Weights of a small transformer language model.
Size: width 384, MLP 1152 tanh GELU.
Architecture: untied embeddings, attention and MLP in parallel.
Training: a variant of Muon for these matrices, 606M tokens, 4622 steps.
Each number is 128 + 24 x the weight over its row's rms, rounded and kept within 0 to 255. Layers, rows and columns count from 0. Numbers have three digits each. The size before them is the row's rms in percent of the matrix's.

# up: layer 3 MLP up, 1152x384, rms 0.0655, rows 543-671, columns 48-95
# down: layer 3 MLP down (transposed), 1152x384, rms 0.126, rows 543-670, columns 48-95
up543 100:119102104189140141147165126159165128132148094142118132129127128113169100167101122166126101089121114145106103086160137121130126143142125121127176
down543 092:167124150076108097119120145100143164097088142102108111099150112158101124123178142133118139135141153101156113171131145128150113129126137117130115
up544 107:120129139151155162165135131152139148128140081149147142142105090107130084090110124106145147127123128124132138121112158154118116132116066128153104
down544 109:162114120061093105120126120109123102142134167112098136120150138129107164127146113161105110114145131131099115155127092094117132130154174135101170
up545 099:147126137130114158174123157128147136133092128161137214160133104096133116116105131180138152136132124131096135137115116144144123173113172098176147
down545 105:117125133083131157136132161132131131143101120109111096084122154138109168132098122107091123104129143138092161120135113121135109126140124120096126
up546 108:127121107156133119145166090144106171163103125100158147147135134109142132119134075131116143133120151153179138160158120120151135102093177111091134
down546 124:089165147108080135122123171111125110133144110096122165079162116107096094118113104128094179088104132167193121133124135084146173146127169141138099
up547 099:132125109122157139130166080124125112164136157111148128093119132139156139098125139104125145118105111156140145119129078094121142141159154171105125
down547 102:126120120110178127136162170135131177119126178137110154117128090126115165113145161095136133123137150108112126142157163165100133132156132113115165
up548 110:118136113150131154136108155143105093103122136141144132099114136122123132098115172107165144118131130165191130102162123135155113123132139142132133
down548 100:145104151096099125151148112150136148124114120092173092166106124154119125107143137128115146157103146076122082127105125148104134099107146108162199
up549 093:114127182131123102081144122140112126089135097130113107127141142148115144100127100125108118159134127144120109097168154064116151121147075109138179
down549 096:106120140145127164114112151117162137142115164150114148137166127144109116088161145112116153127137164132118139088106096165148087121141120154156145
up550 103:111142142135101146150156101137139126165103134136147091148126152134145135149134079147081137122171139138143128126176139120138115169151132128158130
down550 104:128101139120184132127094148154123142109148142139119165107145113126081124101119144145147114115095091106140128111087127121112118081101139142115148
up551 111:150114128135139125109129087157142135139133124104133127138135122104105091096165071114165133172116112131127112120131121113192122122104133136126113
down551 125:146118140087114163122098102121132099112144113163092119104130158121138167148104101117113106091126123113176154119122136185096126119098118110099114
up552 111:152128099104120130107093191137118099154141186123155107070127151145120100156106121141143156130107120111141143090159157129098123145152128176124123
down552 107:117170154150112137166133110097132145090114083160102130170112097111140161131167137087101142129107127152095113155141110127184126124092126124124137
up553 086:087134108170129113170157138108126168107141159112115090158155137135145103109098087129150102164124143130118121161191153173111116135116180147108117
down553 092:129131112147134142148105111148105184136129130131118142123128122129081116112117109174141109155110131112144168137119101130116104106100117098121138
up554 089:120101147093111106119109152146098123113148084107109084111169144134112119096072130153124125126081129092128103149115137134114152120094142153089135
down554 096:124097155104139118139155129154109133119138114131156101125170096116075124142104148109112089145110104122101080135118092145080107113157130134172117
up555 097:164104145168146116118200101143128123118140140142098129131134109153136101132128098141117131130115116171147124106109110114090135168098133143153127
down555 087:089140092108127132179066153135127140158135148118142102140110149091119122142095130119144127110142108131104127150162152174150099077131160150123114
up556 098:163144116122140139109140127110147147118101138133132129114101158162119151176196129136121118119111084142101127168113167153114135100159073119135141
down556 096:100119178151088100117124133152106126163149122120150155114138134157165127080117109106166133148104132101122119088119096134124126125150117121115098
up557 081:159130128125126111125144136145131139093192085131115193167150126134123119118115146080125111153130122130170119138147137116128128143148112119148169
down557 080:095129134155158124128150097125078103110136174124163123100125122096159181145116122124128140149144128143146159118062122143138092167134138151124129
up558 069:111138191122125098127113126085124111133138107158134101072115119154162109147165158142136075131128110149177106129105089147085117082155127096115123
down558 069:140145132139136114090136110124123176115115131167136094128131117110110117153093131107139108124123135137164130142149124113167113101141126114108139
up559 081:130108138183125145123128120144100097120162117122107169130154146104090112079132134142125081134145129141114116162156112129120105111110159075098194
down559 074:140131116130124118168094104094162138136109165126124095120108144151134159163118120123156153145098129133096126108123122163110132130158143171168091
up560 112:116156099080159147110151148134091127092112129166120120126130159119165148091128176109164133118157132093175167107137132134158160161137108154152135
down560 123:112094139103109065154102162136119125127136126120115104154120116108128130137081130131176139129158148148097129147129145134124159082121083114085147
up561 083:094142142124155139139102104099044106124141147143163127097154140109093112111140114124124106106149130119162136121111119131121092091131140111096099
down561 079:124147129153106114143146152105160126140131097135077120145096146108152097159129139139117142143100140130075127117142104120108152172120094103123153
up562 093:162129149065128110101100149173127087133112144139118138180132137102126127110161152126089112097124127136150157096125098140133127125119100160180093
down562 087:116119121152135124166152111064108149143136110146146106086138125157090121122094117131116150151125122126162102113115159116118133136136171136118169
up563 110:130106120086135127100122132168162099116114137173129171138118127076107143131110084138158154156136143140171145139147103107127151134164107137128150
down563 124:167094161098124112104154107169175119160137147113115126083076152104143170094115167118164155130135142107108163114140086130155147100138085099196149
up564 105:090121135148136113122153122159131131116089135124115094142116127121127148132130140138192124088099121130136098116127130133127105091142173127127112
down564 108:113110152122106096135113101097130117132164147113135136133141170135128106143153077147173171113156102151102116110129078101089123150130120177134121
up565 103:149140142122104072148132140139087101130128138140134158075085131164122126079121103102149128150132115117083148121117082184088155133143132131133123
down565 098:155088073106157143116159138115121168126138126121080094183128122103152108162123132186087128124169120174164109128101183091157089141117158128140159
up566 085:175089113138101150108130146091116153148080136135155152129131131142110093111125107126112124122176097121085132121143145106155116100148118119125144
down566 078:133152110138152114146087095147149132100157153120094100180127133135152164154104114112117130135107168112147096092113112173090137152091160126110134
up567 101:110102163151128147153085167162139109158164073149103104123162152076147110130142119113109166118141145141122130116107175138150105193140088110117135
down567 092:147137091132131127106150119083089134057098133129176148118123144197117172152108135119116115140115112126122144126139098107133163100105152112085112
up568 094:140089127135155104127137146105110130140129155128117128111123149151113126136101074174106122141104151136079130116141130091134123131129182136157104
down568 101:139094112141100093121132142147103119130116143128088121183124139125112096121108127150137094132188134126132134137164082144128125109074114130114122
up569 114:143123125002117127097076126135114128153124153106111127101142106137098106190089099117162134142128092123154145151137159133142144100138108106163100
down569 121:099149109127160089158102129154151112107141153147127127137157140182079155159097125146158139118133097108116150116127140107109106127137084118075111
up570 090:134102143106105101090086154143140135155133124173124088134107145107182098144153149126132145136126142191147150136112133103142132109134084149122148
down570 087:145142137172141133190142115133087161101127158082124158109178080115130148116092134132109096115136155095130124115119118130112154143149152154104119
up571 108:128089127160145176105132105123101126160136130129131097097116125120167141124098092151112151156143121113114129082151125110139166120086117105128159
down571 105:181145175096147119182141149132114137087103115136116152134119150151105115130154155137159105131122142132152149118119144088150163121177126126143140
up572 108:151149094135154150109142143091141094150132099146153089104126123150134120140111142118155165166135147158156161172144149134152133149140131067144112
down572 111:098091155119135139130079158152165121118147130118163142119162128122100123139129102143092114131126099117119107133099139110101098182121163106118115
up573 102:120117111092125146150155123125135115151120135138106102122143146111124131139147167109113181121126138187155133119161099143183076161113115131096150
down573 091:134120146167141136108072101153107126099118095140166151122126117131136134120102113115152102140142135100087120119087166136095152121164120133159116
up574 062:111130110145109090178117140116104124149158104105102126155158119092139130123102089123130109110148104142113108102135127125122116146119155108118138
down574 069:104126085113118123198143169124151147094120103154165122143112132125096146145157126195124143116116094102154120111128117098139104111079135135092113
up575 112:142145118093146154115107141155107145179064131107134121127149122154159122091131109069110146108123105138135117097105125101152161168137099118151108
down575 120:170194172148111131121108144079104100081163129113074122155125172130134117126136153155131170106135118157141135116121132119129114083075132126100159
up576 107:190163115110136080123140154128098094115098115148106136144148130176095158101160143079099089110161120164150169140123142102150088111141139122100117
down576 103:076095157147113115121153168130114149148154123118112136111114135057111094101115137124114134161082136084129127066123136133116133143128137140137133
up577 091:115123102117128134127190109149126088167135180140133098135155142127057154129094120128122178128133145150101109100115117149121150134162152142105145
down577 085:158143142131127120094117133105120156116140089134136156126156122130191126145157131141136085131158100111133130142139127116154109139105108127147123
up578 088:116144171146122120092135113143141121109144160169167139111120129149146109124102120161127165116145144135105158134130090118180197087131175130186168
down578 087:061113132151125117194116127147106145112101131115122091115156096123139135138140132127137099135147121097112131102101152086123139141109082137092092
up579 111:188083120148172172110135146138171151118100114164152151121090116103124125157126144144113112112146102139166131126154147169172120128138122124100104
down579 115:156157126150105094092169130153113134120192141114116102157151097147119092134107147112115152158166144136102161155130138107122187075137122151143111
up580 103:174087182131114119087124169083137149123133118126106128119107115146097134144134085157119131115134079130122131136176105126133086104105130095109136
down580 096:103166097132124092199100138169110099142145147137145110116132119125148144145160138112129140169130154128114150149098143126123166155141146127150121
up581 107:114098158099132146123118093147162087141119129152155082139141145143122130132128118097153127117124124166114113107133112078138157139134136081128130
down581 116:154119142115109146144130118140115129113149100130127132137129112090136075117142116122143108166130127120112109178167116104152089137098147126070117
up582 089:144143143145137094164112142128158121144119136132152132102141141120118118148099136068127116112154142097122156135152107148149135139121164099155175
down582 080:155099121118135145121130145110124175140114137126099101133114115159168108099146118145132158151125085176133100145104125111080134142134125181109121
up583 110:121107159166110112108130147112107104109179116095140119135115146142104116174114107139119101126128114147080095086124133118131149129112150120139154
down583 122:121120126160115130149161180093124149125090124116080096125093095170078137143148100137080095120118103151140127116090152122133117113134124138151158
up584 112:110065149162108156135130121149130094129121086158123111112132127163164113092121103120140189116130110090127156110134145165150116155122129126106139
down584 110:150193140108132121150092129107095138146138158129144120105089118120143140104133106150121112116100121165117103139106147116128145087134097137122137
up585 119:142156119070101097131159172147134170105114112133111090099122115161122163152100115145141111132079098139115106122121132100120133108115155114141125
down585 119:147097152181185127135071130126134130152160122123179151167096135139106129098112130142118116082133130141076131149126160192145129142131113135113133
up586 104:186115162101119120135116171135165109107123126184078142150094138123130154155144154171149117105118146124139095132102138137131129132151176095109128
down586 104:116151090147087138110109073080159121123146128115162112146121133128141150139085145079162157156116114130115157119150080124127134180070104124102160
up587 124:116109149101136146113142202115137140081138150069159187150130146092111127177133102158125093116119109134143106112116138152146111145139131133114090
down587 123:153126138092116145109123088137133127176118114145133109133132123166156153121120162137118152115110132144132160133111135110127169121146122109113130
up588 103:135131099105175158119111131172126126109142102142102120121106089086067107144138106142199124128109120125156077122120123087112110146123128126157108
down588 102:112128125114084143150137137107143128134093181108151154146139140166177154106088126122060158176165130141120148139095135157165156089119133151102135
up589 079:150135110186105140183139130154134077098107118126132125090091142105142127123097132152140128138105162150115128101119120132088115123129169120142084
down589 080:149108118079123129116104149124107165092158128115116107144155072160109110155147117140155152136133108108116123127103165144128136167100134133117182
up590 078:135128124093165106130153116110117083106145100158109121122133142132137128127107134128112120134088119096156143106102120081141126139140130136151137
down590 075:144153119133125073149105084137155145140123106134129149082110152100136104085126127160093136161137142157134117113176157144123114161161154099108125
up591 069:147130176125125110153170126117134141134152133135106156095163139115176117107114122126177171136171099095092142115133161080092129135134184091127146
down591 067:121145146087093127121142149092120127097134165134093144118122099145091138158108147068136117126126140138100097132106142131117117127124121107139143
up592 092:156137096185119088152126148138057097134141103147116165101159100098119137105161101129179118153113134127134137128154174127150107166124108119168169
down592 093:133099155130134128085130140151110158150076194128106130133081127126074136130082123161118074112166116163140120144160090135133115096096140114123133
up593 110:178118150152124106155118115108100104128166124170112104139117119108134122149145084162132171153095126144154098119126123078110109135121146133168089
down593 113:079133108118110119121132133121159097146113151100124140119142142121093160113103148108145098105134098110111138159155135142146137110168133144092140
up594 105:165117132075148151119126183150142199114130117130117126120148120147136117183151127131084188079140097147177140111149127117126180139152102124105138
down594 097:113163119200132114143137130082118098120151132132123099114063126113140135087089124149114143152110125107109110153105134088156104113114157113148100
up595 083:139106139100128137142124074139137125096128113132132188153117164074127105119072138135118131150123155112082171109178128136128097143130153134158102
down595 082:113126128158098096122114117079154136087146136139124137125129097129074127097079097135152106119133184112120109209138149161126116143171106133155108
up596 108:089138117165081153131147122131157131099138121123146116087119126100090147142157131141158101154141123157142087175111112154146193113101150149131135
down596 113:164163128109145099120108129108094080134151131102093146147146104138112131135118138079137118113103129111093122105112137119144077172150120120141123
up597 096:143132128130121151128132114140124103133129151177102125100134134068136138145126158132146187095139094088134120132134121137136142150135154127164145
down597 106:155160146106123185167124129141163133127149153144119110104091127141092125152107116158117112131174160126130120104104147155152122183152119142148150
up598 085:142154135074117136108114114114140133086131149116147129144129145157111128084141145112124104127084139158134130079087150091115129112161121084165129
down598 078:114105122164142125151122118165136101145113105139117122103134122119171159144105143141161167123141131111122132167150129147116127150108100166117172
up599 118:101142123121134132101122131151155110123138152186119104135108129116141142125123171073111103100126133141117115090140109129145155134137128154139165
down599 122:147153125158127101176164118137091175154119134082122101144143126160192109125153123142119153113120119129151117143126132117142102132153139106132126
up600 095:157120114067137145140164132171132157110160128130142153112144124155102131137113143110162157121139092118168133089123141112086161101111114121121173
down600 107:124114080124149149144157146135105117120164144144111127104159156160144146134120105157110132095116113119157140191104108125130080124114096119142122
up601 110:124096125154132081083120138150130121102128113111145092144128155104126120168115127119123118079165145115102082117134112158129152092141102119120139
down601 111:152096138118124144197140145149107092122150138150155128150132139160156144119128126122156122126119106101092125135158121138134124150120114126157186
up602 066:171122150128138157094110100140077112111102111131113118162123151143136163118183085130144083095133139128106127114123139173090138087098106131154134
down602 051:154140153148091152109185124143120100113088114139120076126094167107102104117108135147100154161120136149108103121117098152102133143147137133097127
up603 105:102118135130128114117109096151109123145113118109137133172132137112100141120102116158124107163097153119161111192129130170126175131150142120116126
down603 090:136088137128139141137109110134156104122136163145109156083125140116167107145127129090106153124138090147071153094146117095104096141117141151122153
up604 114:118101158177105135121177132141160132095134108140100140159071151067126160121137132206102136075127144156076089169143145184106123096151141115156110
down604 108:172131118023137135155110159101139149115138164151153138107188077168122118101094119129126131154143151120136183128157113097151134123111124118110113
up605 100:158092120115150147120137101098145109141145098137117134139131116137140156095160113131137118078123152121131119136133141140094143136142145118157169
down605 095:120129128145111108120139157169115126142141160135142104136120130111108065133116126120121126130118123105105158124125095182150090124094109104055092
up606 117:170109148163131114138092087125100174145075131144130153152108132106159115109106145114161110128107115087130143138139149131100154122130102137182127
down606 111:126094089117155111107194188120139132125132134124105161172139148156120122128124110112122142132147157147146114147133110095126107100129130125103140
up607 086:155105095110143116194129139093121139154127095148137137169118129111135110102106096142141148097124118141134107113189138104141110145123145155131117
down607 101:163089101170124150156124110081121124124161104135148103120136152131088118102176133126136127108111138167159116124165149111168102091116134127137125
up608 107:121155171101135088126148156117118076126162145107178125182112104120148134127111134111085127127116158141094133128123132118150166115135121185112111
down608 105:155147166119176160158104095133153193135096149089142126101116095120096161093138093161085117100145156098137104087111113095154135099170150121148121
up609 092:097124168110098145143081108142113085141144092154097087141132079146191125144166121117170132101144083162162085141137135118158089153134137101144096
down609 086:166157099106170093122182152128150165116087134092164139106135163126062118095080135138101096116087173118122177087133093143080162119118123153112151
up610 110:101130120111127139118106095144101112158124093140114135131118138129171118080140127120141122111153119160129100152089134135129165117129112139153127
down610 113:130105115120144132109128150115125133105133146135120096149146115105111136134149107123117158134127135122122108120177123122141084137135093167066087
up611 098:092155166141131106136139129118098102125166162143186122147177119111164121140139124137106111099138173163168130115131122142135126152148173118107146
down611 104:128106131093107102120123125157099092137132077167180138100074116138151130139097079129089112107116133106167096125118085149117138111124125110098105
up612 110:129136134087095120112142141114116117111142101152139100149130124112108110136106162169096157129143121111122148101155113097130127131144127157154137
down612 117:114151118106146121091150132142182129111148128132139120148130149160171139155141127137148112092132126120106114104110128131086142096085105122168138
up613 092:082126187103135107143143118119108146161119151158110136137067137107107103107086134161156146170124148170137129140107113101087148134128155124150104
down613 094:142115137115123140139079138174144170125105121184145121140157130110157183130136168162130150100104095134139142154144172138143138121154115158144104
up614 119:121151149091164153103089132174126115120130117130123135157118133132138093119082121159162108156082122129089104140174112118140130130159164110135127
down614 125:151135162103138163138115157100138172115109114120160095138158118112165147127144131095134123076080144118135127102112108167122135126115124166097150
up615 112:161107134173159160144121139118135119158087158094116111151130102127122119133157110122151133060117155118134142153119138102118131109078101173111086
down615 100:084153133132115094099152117145136115086138117168139139126112161121099150111106148113107100170136131142104116100154139174173149145217154111160179
up616 081:146076109182109141133120109137124187114077167191112132082135122137123100152167146109141147139115111139085141096149133089132164123115119155115103
down616 084:152147097108159127108117078103140122149120098172160104109108132144061075135131106131125140134120097116072143131116092114123137087144131111180149
up617 107:172104094135103127150124126142157129096081143112146115114119125152154107133129119117197107142140103164127113104173106143145118129095132131127141
down617 100:067141162131135101094161146122122125141138097153109131122104111130102161133133131139083149113087127129112157145116155150094135129119134123174124
up618 103:133102123115099154131121129126131126123119068162139131107123118079113111144123069139151098161121118105147125174105110133119104109140150122149144
down618 105:069144126181126135130115159139092119106089141131090090097067130163134156074154121159093118139126163145100176157130110130163150113181100140147126
up619 111:138156133100115117133137125145140118154126132129156109170144160145141175106114123153128125134130122095181113138146099132151137120104088138126167
down619 106:152112150149127138135101108096142153116107128103146152090158129138107122108136143128095097125109126133079133071132159151126086126140107126155134
up620 104:151160127119089110147138122132134131131122082090145077081170129117138114154147081102145123175143095160122142127141131133072151098119111125119117
down620 101:119112162169122129126131129094162117133149139140137186154095104150128107141093117130095108128146148095133160115131122110135146150124146114117167
up621 101:138166153109180144097133140160130150129186075121173080157092126149154145117066152088101165122132124139149116149161136099140136138160100139121124
down621 103:124121122140127129129131145090125110135144161112112122144148112116118137107130122126125122139181127153133089093103120144115131117153154125157148
up622 108:119121118166155072174167163176085142157147160167125117161148123123137071050123133146126126140142132159083124107151140157115136133138104129135167
down622 129:109122097147145137128191104082124132130128141134084123137131142120096102126132092124095104108123123088122142101130114161160149152164144120114164
up623 092:130117154137109112181114147117130141071136135114124104098117142121146116153150090167136118103098136138166109166150102090142154128115146154163162
down623 089:157138141134126157087166164109160133150101156154147149141136123167118148093094189131115155168128162179110128125127155148135142132143107130113111
up624 076:144132161172156103132143129143110122086145142144124143120112153101140148116077136155092114114075078107132099099117128131102121102138123132141122
down624 070:064106077108116159142108119127136127167116086106131112122153108142125128132168111147138144129179157143122161145111129153155153139121131109134151
up625 095:187111121184146141087101152143115144124111144128146087143128094146122085094123129112141143135133099109102126105137158110149127105158183152129131
down625 091:126082076152104062158114124156123107145174112117143145123124154103160148122170135122129113153154100150175122149137132148152131131147088113097143
up626 098:093129111097157098157192153154135140166134105118095122111139135166105081142125091147160115196142129135145122163144136169127132099148177091130136
down626 105:107122125145146102123137145172105106178120137099160154123137110118091094092152114160101159119082103102131096122136105105151120149187125120116101
up627 112:104099137132164136129094149139103140105065119102118129112092090108102112130173100121132099099120152109146160092088125150127143114129109152121130
down627 110:114150120148103111144128117136127121120183134148149141132136152123148158125084119115110161104122130194107115154156143097117144150109094124134092
up628 053:114131120114072125185149115158128135158149162152166137121161145145161131116143083169137148138148112121168107134134161129122136103122079096130143
down628 051:113097136126137147108096107174110082118109088078128138114077153124084115078116124122202120154134149151091107111167095119121136141128137127135162
up629 076:166144139120132154105123145101095141127109144147132108162126143093095181144139165083167138113118144121143143107132165144128123093178117127099111
down629 084:100139117144156138111140154133120117146177165145089100154107106150125115124126120095151134122156129136130139113088179135127135093133092133153115
up630 113:141130110194124100158136084104129141160114126170153156115113136095079105074116132155137134122167129097123120135089131147115093116115134121148121
down630 114:102083101138135160134136178133105148112157092103098164149147112144137130129132155154141169103104103171137166109152153106166166146133121153101149
up631 121:123133139131092125128101133149132082154141157109145083135112149121094144152108134133165133139148125119125116119126123077126143143171184115114107
down631 124:120120148086163146128178116124108149108131135150140122145128112125176116151134137157096137107139131116162144130119114193128102126103143152144124
up632 118:125155186134115103106123118152159144088111113104180140112121111144141099146098142113111133147133130125166140135150123134108104093117123108192154
down632 120:110102070138154155122130127085130123126119130126100103112137181119135133116155125145150144138102117128103125094130197132110150145123134168111137
up633 109:107148147161109115140141139122131152111099132084080116158173135101111072135116136103129123174119127136155108125107122130126121135120084108176173
down633 102:167124099136153169145127101124118120159138111113175104111126110163139171098110103148108095096114121099136123138099149116166123138113149120139139
up634 103:154138125130113121094160144125101120095103143149136146145130145094125153075159136121177125120140156136126158111136143167085101093129133140133162
down634 100:120129131141164135166132079146173156144130104085114089114093078172121140159120124112096133160103090137139137169139099082140136161111164124126132
up635 058:156114173166103138186141129106084117112134134102130135112116124105152133114087106132151149174097110151091147078074117126120088129142123118115145
down635 063:160124130142150139093113131114141127078120128182117130107113120130117170115157117153168128171181115103126123144151127150159123174130131143117147
up636 093:084141140149146112126135150181159109144116118145125138139136130110085099126108105147126111094128107120137132142134118106104081086120143148156132
down636 091:117132116129126142139125120138175104111121127121131099117120096136134084134170127190145109098167106138129056129137148154117133148145119189150136
up637 084:118094112163103163108095105129150112170128117161100094089129140140122068114107142160126127140177130102141133163082138170112141090137121119111102
down637 078:136138154137143119164117122130122154099150127105134149120102119154153135138130124161174111137200108166121127127185083175139118180148145142151129
up638 088:141150157143118090101137125122129152151096087126105116168127105127127146111143113127114095156116150168154122121179138166128141142109191138165119
down638 070:128109163131132161173124155132148095109188120113168141088114149149140116161125145151129129120122134098088122118090122136110090111120081126065141
up639 074:149106163096107115174163086144139133128161157090095136106116099142111126131116148110133108138124142177141120118086117124113137115133184087143136
down639 073:115124094127156128083135122113117128165100112192151123151138148139128161120118106119097128109129144111088119137155164133147117125142079134156135
up640 078:124154186157146071167086130165160151166143140141155121108128131097158094115122076101142153152119122115134146147126112075085113123101155107091119
down640 086:116138100156155104158103147146124135164102124104117139147153134140134151173120103117124114132144152124126183158104127154171150112126136113081116
up641 068:152111153151159112136092148132126190175124141117153128136118114146127108150118164091145121121112122140127137115133142089142118085142132104169130
down641 071:126158113116128100066169122136116131110161137136130116110122148173091121147109157113153123153121150135117144143148084183127136131121131176048153
up642 112:166134142155114141093125139126125156110107086107099115149135156126074134122080160161116105119123154138071131121153119113114099114123144159154162
down642 114:098113091127148143167128149122158112125131114095141128162141135124127106147097124125107156119126104098164122128133139156104129158137126084116092
up643 107:155151132085132142169135166172081109084107164155122152127120146122114148107139152140153133119099110154134098106109188132118131097121116105160136
down643 119:117160150090115110138100153138114143139126153112126142109159142096142140113146116173168101072135152195117161089147166055152145145133086117140131
up644 102:139151129166169118090113158111086143121139123154171078172180098094155122071144143100140151093144136134129111137159119088147133113130148141116163
down644 123:134126131145137129119121130189110147170158136127155093158099132067111136078136175123088092119137109115129173110146139101137089135143103111072134
up645 111:105138111080114172135151104161161173111122150141154136096116101097109115116120100112120111111138113162117163140118133076126129158161113154090132
down645 100:139137133132136113124105108095126099150126096096063139135118143092148141109141128157138154081095133119134098105107104157130179116092138113131103
up646 100:100103113141147089132131087141141139121116154130126093114122138153173101147096133153112153080094117132143158175142121125087121097145171132110138
down646 099:107150099176073110131140150125041143144118146111136117108130143130108113111154153186104121119139111137104125148101126105152131099155157132123106
up647 097:082146174126140149168142159159136128096131148153150089138139155128178141144130120113093153088110095139142130135142120146135122128147137137140172
down647 101:130160137139094074129084149087154102133095128112122131118129094147110088130118143125155113078180159184098128112094122156132170142155152130112135
up648 099:112138127068124133114140101136118110159120102090115172185112144137111085116087115120107070129085174142131118149127091123109157131152149095095141
down648 105:117117054182118117141122181113102123125148154083137111113150121097142182153131103141140127125157087165113124095112113163156097083102124141136126
up649 110:113099151096118075111105146135122101142150081168076155099141144157097083126111121129129079119136158146143120134111169112128133155092180085141139
down649 107:124126155100111136139167108129156163142143089135131094143115127114144144124104125123131110166156135106153073122126132136119114140139127110137142
up650 090:159114140137162145130163168133117131159108140080125092114106137118131183186147124147140090126142116129150143147135121113116115093133120121160172
down650 090:138077120135125142118112112104157155096112110160149138104130114109118141147095107129146136105095136176117080115116133099150150120193174139164133
up651 109:139129146195144106113108118095134146125174134124143167142129153151137155132124133149162145072120135104102147099106179119123172117102112151112093
down651 098:126122172069089155170122147171098122105056128146131070125131128116118085123130143097129142185116095156144123150156095138137133111146155128119179
up652 102:140114156133124127135117142157122158133160100164117106093188123142122121153144120143045115110156108146116132144138131112106131140101140134128122
down652 092:114138087087124121101114139099122127147113117104124115163104106123156137092145098125189054090117140130142131098132108121171106110119108111107162
up653 088:161075118037117117122153123127171140134080118134134185131117092140133155189104153114163171102087149151124129110097157109131121111116132134134145
down653 081:085139109159115124130140151151121113128158151136124111152112172125128118085150123114095062176180072099108133135137104133149101129154108159098111
up654 106:148157162096122135136122134117102120156147102146107150095128122158169116132133135108112166115150126127125153159126101105148094139100112118153067
down654 100:093127107143129136128147136174134148078119135099113140161152154121093165175131125149161113115131164114120138118124141169115145122147168122125167
up655 067:115159129103112104151166156139140111099128157122128157160140162113136100135117095108160119110125110086147152121128163078101172157130137103120113
down655 065:137090133126125130119101112135136122123145124150170101127112115090101132120122103127122111139123150132080144152196176131162118101148169158150105
up656 090:110133133134143143121122160148128126134143069184125106127127108146156121100100129134127167137150086118122114094132120125143132178114130093152134
down656 082:156155123159117151123126136137117168152126181054158132103128162114102127151153104142131139140098181127133143128103157133101133106157137157138130
up657 092:159130112108128105126105123142117121131120151114138112113116155113119084137132100126128148142126142113116147165094103111143152117148096142157061
down657 095:114113103114099118131128110119154115154131131106124137126146109119127136127095138114114131102128120135106174095100132150054100079161174142135120
up658 078:094106169131135148100132142132136160097141113128155126122141102106091138150164135157146105082105142140080169102088143127092133118103110154113133
down658 069:141120103099124119169145148123112088160097125138107129098126119147157108095103118137081166157139110141184105150133124106154136141148130093099121
up659 086:127151108133123117114121110161116135181115099100081111122135153141157076116109118117124147118119146126101103115171156130138172093132097123138151
down659 091:156140143090109142145120112182163148123114104120131081143130081133171121112103104174139089140138111091078116166109117102151128156154154160096099
up660 102:161101121150141162172131117107148110081086159161135113105121125133148127107102141092177156128141145116137142079126154095091118100131098119144142
down660 089:079138136142089102094133137135131162159189101121135153133122158132129095124148106133114139137133125146124112122102101129181118169142128103144100
up661 122:142106117116099099164120125131097106169101134125148137139142117120112131126118109082124152148154141147166165119107122157105071137127105131121111
down661 119:086133121111115123114164143132106181126139144102127141155141150151138094135164152122126133132133142121098083120094118125106177100067160122143130
up662 097:104127175113149116148144151157185124149153138123115148102152118096183125106157133088113139065120134151141138091095151116143155177155125113139093
down662 090:148086081144103169130138110101067127100086121166156114133087127148092136122080128162153146171132116091136128159181112158078093063122143142139148
up663 106:095110149161127133151106151130134150141121113152150107110106135124155113112156155108125140123118144163162121125150139137146118134149146085108114
down663 114:127118135121059136120163157153132120146111126136148112108112092135120130078127070114173154123111102132086112125103087176123129105151111162135170
up664 102:098109168127111127132109130127164107146150114174138138164149131115132086112148136187139123119098143125135182093146163134104125143147118157116101
down664 101:152153083117156145076130119114109129090110166124109090104106130135146176156080150097124135129167120099141106124084085128154147082133160097163140
up665 075:131150126127128098102092158169101117128119126140092132120085115107144160128125104126176140124135120040166118110092144099118104111106096113134133
down665 072:145133172079139097111178143138147124103132150169113111137131139120139122103163147143141145168116129155133131144133146099093151126150111087163152
up666 103:141131119106127169117143132122120160094147084173115107108110122134159114121107098107121132104126115155158066097113097154125134140096127082179159
down666 094:123136128136134093141124127148129106141139151102140141155141122151128137131115161116146125138114133145092185148122134103119134136119158138083098
up667 090:171142093194165112114107140126118126139059093126130139088104152121147104135104156116163178107123141123169160122125115148163104155131119130150143
down667 096:165157131149164147132114120169097113092075142141150142117109179120144104154131114121178148133114123119157141116128176137190125126103104114126113
up668 105:132100107074100115083104089166129136168122127103151105157107131144143157113130144103079142117113094166152136083139125154108124104131154096132146
down668 104:128125148143150105180145168100131136102154121079113117129168083099058096160132085156176127123166167132115143182110138116151114147128093142122101
up669 091:120155156123114123088100144127111133097141162117139151124131138110122111127130108142146085142133133145157112114126115098138146127152119129120106
down669 100:111122132127172125137144113122102148136112105122139091095141148135126144132160152119124136118114122136147109169157142146133130107126088093105070
up670 076:129127130125081150140095115137110140140111145133114122118128108104106119125076109182163139140126097127156110094085145141138121144073138120137091
down670 082:134139092108126134112129130127133145105120100153135138139131161170166100090123130137148134124126109138106118116128118132149136139088124120119109
up671 066:122091131161146098119148161147091117096170137118115115159097112094122117139157102147145048122148099122086201147123110102114163100099114146123140